From a checkpoint of a small transformer trained on Wikipedia.
Size: 18 layers, width 192, 3 heads of 64, MLP 768 squared ReLU, vocabulary 7829, 24M parameters.
Architecture: no biases in attention or MLP, normalized queries and keys, local attention windows, gated attention, value embeddings, hashed n-gram embeddings, a smear gate, an embedding shortcut, learned residual scales, skips across layers, capped logits.
Each number is 500 + 25 x the weight over its row's rms, rounded and kept within 0 to 999. Layers, rows and columns count from 0. Numbers have three digits each. The size before them is the row's rms in percent of the matrix's.

# layer 12 MLP down (transposed), 768x192, rms 0.118, rows 396-445, columns 0-63
099:500527560497499497501503484515507518504517490496446507527481517482528502466488509474494505495499494518464491492507527524507490515508493503475508500508467454466513495461460505477484490502495510
095:495518507517504501524508503472473526537509481442505530526529515467519483491474539548499531492476464544530523488480491505513494514500492498518502548496551518470486536483502446455508518473479509
087:501522534508494502493480554490479491515497500533481443543487531500473506511511523494453483522497517476485538528489454542493498519518533497506473486497481467482489470518530508459519475528543486
113:477501538492507507510515507491508519553523519478515592564484481531583556470537490492503467491478511507516516493524478481522483516464465508492514483548476500440478512539492485454486523501480523
094:487510526477472506504522530530513478469458481505485512493442521515514486506487476472512507497472490543502495448529508528517475461474494469499510465508533516543534491492506509477509431521500535
106:524540469504488484467498510521472490535546490499526488462513463487476482519466527529477489507518457529543544524508566508493503496484490487505504515474483526510511493470503510520477534527511466
104:505533455502508522465506505518510484519498517510500479443510519482485522516524503532483484472476495523524542472469503508469532471451498486507518439532531504473487540525525506510488509525463474
099:500542493532462481502466535490497511553430491524489495484470480506537513524501500507536527475497493495478536516491540466526499490463518470452481522500467487545519539533523535454481525481549535
105:525580500495461520508502488510477503540510504493495518508478529491480493520510500461449488500467496478460515565479475465489536479495499516527499519550514451478476538552506538504526498458507513
097:486512472482486552509539486537521463464493508453494518469488496481546550503498535521517469487519534468514465536482487534485461529528536507510494482487544498518492500488514502501496530493473486
114:490493541472509496500520504507519515488495523514507528481509533474492500494477528527472459540543530473506523446506423514525591513500485546503504507500489516483460437468515522474495496521522504
091:491505532547477480511470528508503520467468526461502503476512456450496488480488502472498501514465471473472497494535502486506487529492533481512502511490509489513521493496520533527486529490497503
108:508531517544477512515485504491497501516447489525475520469483515509444511512503474498479513465466517459487503495518480486480474407495509536513521529531498517547508487519475481491472526507485503
099:511548530487459509485491537491525501510503464495503497476513487491514499526490520456460526549474464462548517470504509498461472514495501552481512460500457501498445542494499543487505470528489505
104:527528528503502490506547495485468526498508511505501519484495504525506497531548493496510500513483547511513497477500532467499531504517494526497493544492519454502456502592451521558506488517551476
096:522530500486489460529518478492497509490512520516495481480493538531472497465492514481510482550546499522494498480479460530529488484494507553493509514523473524476529485444493536460533471524499516
089:514477490549492464466482496525540501481511483476477485485517472491486497485484504462493489503495490500481491513480484466533508494498487478463516487519497528502513479533525527498472476499526509
105:528507499501512498501487500508495540536465483487459425530495551498512475492540529465555505521485476515503456505497470537492509548496541482495479558536538479499515484514502515498531537494475511
106:544490494482447543541481433527504483473487496490538525534487544490485535516506524502505524507531491516505497506488490518497484497552506548490535488500521515507476475516470474518509522491483512
090:503503457516461492482507484507499493521507521506485517572476498479521496502527503462481484484500495500523476504473515538448507493487519504509503497466530506504412490520526528492497474537483523
092:488551521460524487513535506518492532502496551479490497518505459531495469471514487525545486503492511490494521460485525475521478518498487478492455488499540472472465535502512435483527501545494529
092:409484522503497481492489507499524523479480512536481459497500491500537510495519552511521510525473515516475491486518504503466439511496549493526467520499509509485498508505473535510491488479509499
103:492476491517466499480505516500511509508514454491488509500503491544499516513534486520498468494508501476529512532493498477481438527528504492498528559532528515477481518482490490452518492450516521
094:465467537533536521506477496491503507520457500508511517508466511503515520506490482484474488505489488477480500503499504518475511539477536544496507536482493522516535504489542502527511483507530482
094:548489486482508511468515544531515477486521454496478496492534466490522491505481513571517475465527505493466479509526476469547516479464486494493500483518506499545507456545498495505494500527498492
106:487514476514484490509469467487467514528498515489482486489496480547508492481484472524457499496505509470548465491475527500530501550471511478517495519482565489535519483458515491451452474505548527
110:523502520464505530460480559497527497490460530508496506488528507503488508479481456487462480498482520497537524483504504528492493510512515482512500494520484536457511551529491520472474541470508508
088:528501521474464529487550468529486509505467482529460509530497499487484549502491501464485473468500526532471488449502521544522493553505468503478520493503493509445474483490536475494499432516486488
104:471455499516455514458528488515516491472544507506504535490482493522492509523511464494463514533479474507496506486493509501512480482547505502470527513492474546482495537507464468517459496505504508
098:459495504530503501499514535501480486509490532496516499498504493464511515455499491475523478498499477532544480522480501469509510523500476538479555494468497491528553514549529474503482525554521536
102:513500456474472548457518550523503495443492510491481481503500481480495503470482474483496493485408482511481548465475492507485503482463521492487494495486488515522501490510521507480487514532490506
099:535547480488447530506532548502477469536503503503497533500503516518563458478502490460493512430464513513539510480462513491514537479484501492486531558492523519476547528451480486474497488508470509
089:526522501525505503490482553507505473472485521459499510541529502454533483484482498485476489488433522449484546508486486532490530523498539504537524496500495495484526495491535478471469517523485492
111:515522506515508497539493458516494538461483474502507472488494517533546519473477489521509477539505495471484526506533467541486510463499500526492510481520493472536519504483499550522502505460515529
094:516550541469538496524548452531494507524475522517507486490503520511490478515524492512493523484499482488485467495511515508528506484494535493502524512514506509461551558501510499496483552507461532
095:480516546493459520528474477515546541502459538477521516521477519485453498468514511499550521534479483502464467450460484490470520495463519510498497493519466478463478486498489501483486477486503520
106:506502508522483499508505554501525530502485510562506521508491516499520539505492533487495487515510516484504479454508538489505506499491473507522523464494517464502516535477486479486535473490504511
105:517529483493479490462506542505484476457548520501477493509502501515495492508494513493517512479532476490548497453514483459496485458516475485488515512432522558489513460507523510455497524471482482
096:517515523509504503511505528489467489476514472531478475509507486465509476516494491526484497474499484510532521473474473460503485485519513499462516505460491512543533468498470509498523519456538500
095:483486514477489536518444462502509548530511495497474542509471533457473452488504494519503489515511474472462475496499492505455503478494512477483501518524506502478514454515517497466469528527485520
097:523522523518479487523501498547490512503542486499517508498496518507501517485506522516500479483524492510461501530470445520508457455511536475483499487503507485475486492484520501516524560526538494
094:494545553518523521505501463480500535492495513540515507536487512465489456469542482501515489507478528525484477519475445452518486510504474507517502509532541503526509537524444462507458498541541530
099:470530512469524495532571461475472540509493480511504494514492489476532474508493506511483499512510481464492514521468465491514544474552483507521505509517488534563524481520479493486499533442469477
095:471522506520473479471514540522519488508523458494480509517501504524543487534495492419454509511492545522504494483505508521532472526503514474500488504484460528492483473515479485498461532502486448
095:520480499491474475500479482528497506516498500463497502506483517521456508525496476452505487488474509484474443493477519515513520494530490468474508483468461512473487465515454549469513453513534480
099:483490527504513508471518506496503542505522531547538529491502486496541529498519517475503501504482509451460551484496459496553480528477547467520540461514503477429499546531496477524517500565517492
103:468482508525503503490502544526523499558466505534502520492516518510473489495486493487485483488489515482520529472528528487501530455500497480467494505493540506489503452519496511493489491526525485
106:533479477486488531489514536540510474512497440474515532484505495547502469480497485495507483510539520494517442484476533524495473446479491462487529478505508502525506489494454501502508496534504485
093:500501514469555493490506432506509548508499476467521500532513521476489478520518452474464524518486501503507530497521496526539497547509501485523465509515444490523478533508482478486511496506551499
097:499534537502477487497507492478501546519493547512457532471492516494527463501530438499501515518516495527533504472485483490550522497458402530481502512534512508481509478531496496540505513508488500
# layer 12 MLP up, 768x192, rms 0.124, rows 397-446, columns 0-63
092:475480470531489492510464482486487514470475519493513521518501487463533491504474533496503479499505505457539514505520491505493497516503509493553444504505497485487499480507463535508504493510512480
094:497508550463504503510496518501499500517540512540484508537516527507483493520493540510480490490530495481530489515522482510503498509534496507475486464512496513516516481493493534497493489502531480
120:512494502482511479487480479467471485507492494480505549536499430504496503520548511505504494460508506491503537458509472487482496500479462505488514513539493480478546488511451532504459509512512462
092:523497454506491509442490546445490451502536494502507488494507453492479461560486532519505465513555485501523496524558506517541527535532468526490474499498496514480487533505549474504484464477492513
112:469527471456541487536468471472487491528489448527503481551457461512519515534501493523502511518494501517503462468485496507485493502496533498509448503470497492498477532517497463492520531493458476
103:509507485469496523490511500480503470498484453499514498438525484486472494521476535546515493525509483531539533510503504493526497436517516520510547520513496486477508470500508509539499500487497449
105:489502492492472466558512494492490487507440512480489493504485478530513530507532474503517510493517493494505478459498562509448511502485490486511485497492494546484488511472514490515459493484583489
111:508496480493456483500472511509501494468494474513520483510518527478537525462530485529457494501498469473510499506526485494515510456500469518548477489495522472499479530490445459514567535464458533
102:547463445486499503466474528483485506503468520466476516488481514530479543509494492471471492557508506494493502477490501546496532543497484493476458504478542538589518506457456498548529489508505513
118:495476506519492494531502530499467484520466503535503463503495509542490502524460519515531495482510501497520501446475461519461515552490512508458488470499488538528519453443517513491478538479526514
088:514484476458559510505526499496507482511491515511512529480450502507451519490485516519499502453489533473533490479505488538482491495512498508502477474496496517528521506504505449503535494486476473
118:479548511529500497527510538500484479520463521460482492521459466517488526519456519500483477449504508479491517546468517536514491466530527543508521464485475530463499513488490481503508494503549483
099:508479517515529471492520473474521512513476428507451485493454516513466510482531500519535508519476516498512498477486507475504509498492462498501479492477526493523492532503471554530483509492491492
106:471503499513486482490491483481496495494516515476560493518533496501466527536461497514510455500514532470514510452519490522503523498465472502511506477517531509539503493517487537481488469496532529
095:465492491512469494543522473512540497526482527495472484480494485496486528509493489455505510512514493526508453507534481472468511535517477503456478498487531453518544526471523464509485498495495469
085:525507488479466500512489521485503456496502539520490507496495505471478529477490487484512467484486487472505483437531516537524511502463501486458442513494502474531523494438516487489501463507471481
101:539536495539453519525467501484477489517473544527487453505511498521498478495518482524507506485545499555535455472534529503504472493475465477470549553503478483510466506476474503513479547495523529
102:562455445506470512521476491466516489530483481493496500523520529527490494503507503539515520470534526507469506516502502531485485459514481509470545497469512486500496447476497471461465487488483473
087:488504521494473502545486514519502486497494468507442495545487491521475514520506546503509483468538468495527459515491497526471525502514502505527528496469494515500555448528546504536504508515537500
088:474493497487530496468455478486475474517516531500480488494514508517461482502461525506484459472504443500513501500544531512476449471491507528512507480470542472512491529501502503489477495499488525
089:487468481477570488446505470501507509536454511500473473509522514522489542504466510467479500507534516514523437526530545539477486497515457505498493496493503504503500471516451478466521507503506489
107:530497505512464485512473477505497491495517472552502529502474512550490534459519502522506455465512513501494441487515477496486486502488505510488535500506520463480481529487491483485477458486440500
088:489474459511505507468492533460509495510458517541488538529466510529496523528458519499478455517497521472530483488505471475486510523509506560545484486492486500514523476536502479510509500531509483
091:508510503503563464487508521518504501483493513512468510498548540499501512504473515488510481476534485492513492461546500506508529526531503550494497505450504502490501494471468459533478508506525508
113:521530503493525496521517496489475495516459493508489465511520484515456495490514485488529509491499510472499547522539526481494525535552463520496494512500482539509513492429505511485472434482461500
112:535491489468493506462456501494480505517458481455513497486504506536496551489467525498483480526502516480492493472510464489508508484512479491506507501525471500475502527550498477487518486440557475
090:514477455481466498482473507478536484489527500523507524508507489520519479504528550531516483482517508464498486549506480446482509488512551547534466496474489452500524511501484480474488541504486513
102:501512493514472471491490465494479465450484467506501506525463519506499487513484500497492491512479523527485525488505469480495519493483537520461501495503480486535512501452517519539493522482541510
093:503469501445523483489473486520483509502509449503520512536489453511485507505501520456435484546535516460497483536534511497493473507519496574502471497468518517505538507494500510484513504500514466
106:515546505528477490500496520464470475527489507493499484517504541513486526514503486531497453569513503497508510451517541493517513499474505530537510495523498513481471455497533542499493528474523460
104:501501499439490479481487468481440519535502494509499492461533489519542498524503523501534487533493458509504460493524497479516482495505493507511541482475471502474482514527528493489488490515497423
084:479528493457529506473462492463505508472509492483542490541520494500449506480483460511480484487508511444459487523495509511520495515509491530511515448471507495511534505518543503495501481529499524
119:540506484525533499494484501494472497546505500506496450491515490479450489497498518509479469537540481489506479482553520502529504510474521491532486497466514465517510495502471546495486513461529454
092:549447467414510522473514477518495447544522480518458501479481493525472473467519519502507489530496483539515480486514501541507499491471504509497521499481504530531501501470538459543492479496486490
093:527477454464478460435492465476511486479488447496470507496509536501466506473467507481454503492488481468511511420517512505541485459479469512550466520522519524533513440501479540475500493488508509
108:537492497496523498503500481470512515505474495517537505548452491491545501513491502509526503540498514493481496477513489484445516492491485538511588481465502440485468547516486502475494463506478498
107:511509502506467468497511487527489455500509525502444479494505483518480518482515549515549476472508485505549484523480485522532508444498478474517498479461508555458511484486490493484477515478524521
093:504518496462485487525497523508475504521450536495481490527544468501500501573504512518531460470532546508526514495494490501485493502520492485506488482504496484523473492493463457488481507494507486
094:498487477470526476475450527475528516525479521489514480509501506483427500493481517497484487476540525430526497481518524546521492481528493518508495502484479469521505495524481500500471511501482471
092:495528506502546475507481476502466505490526477519472442513464438470484468552536492492540496457519505514515509495520511473442508477527510529483488504522500511490482510525461527514496537547495554
090:529458500476508492506521493495489511516460439537446469508526504474451496500524532491553482490486510508492484491542482517496522561489470515498496491504495501484468505517488495514494499463453533
097:519448477510513483506463534487482519519493490508473533461487512507508511488477490483485523508491501434495479501505508487476512533526452469469517526504500502557537447507471552485505476476532532
093:477506512502540472529464488470458516498501511510507478451481485463545483514498469488479496474498522466458477431514476493501482486512475492540503502493491491479527556483528537505502474475489489
095:504495476471485500514505474523484473474510452499510433492464505515514521466490526516518507459532478485508499460522502526540527511447489472465489483481499487519492494498510475524500532462490486
102:511509492522469468508468513471492514513465465531515523512502489461497510452519476520471479511508493498535491497507465488457497463463461480529532451491488495512524515495468541518483470495439524
103:485485449515506481503541496512495485489501514496518492502475513504466519494468516521485507503496493485510475473543480534468496494527508533453460464491506436529505469458483476519536498500529490
102:522476504481502491500473448504495474490519432543498524490485454539478508504469544527493481487514495468499471468497502502508501450503493489514453452484484507545529480502489450487499519509480476
093:536513520544493507552496509500490520512507517545494442503528470511529474519522531495473505471511477501516515496537509519503475488464482505482508472525459511510538508523493515507501511471454514
095:524489509499502470529501494519479508529463450512488511505466481488469514530503499520523522513480512521513480493509540477532502504473464543472529484508460497509451521530468489547556495513501490
104:541464464479525523456488517460539482501505479512457518526516518480489521475502580480433499534486492491492500492542464513525472517469483511502475483489494526553533551517451480551468461509532506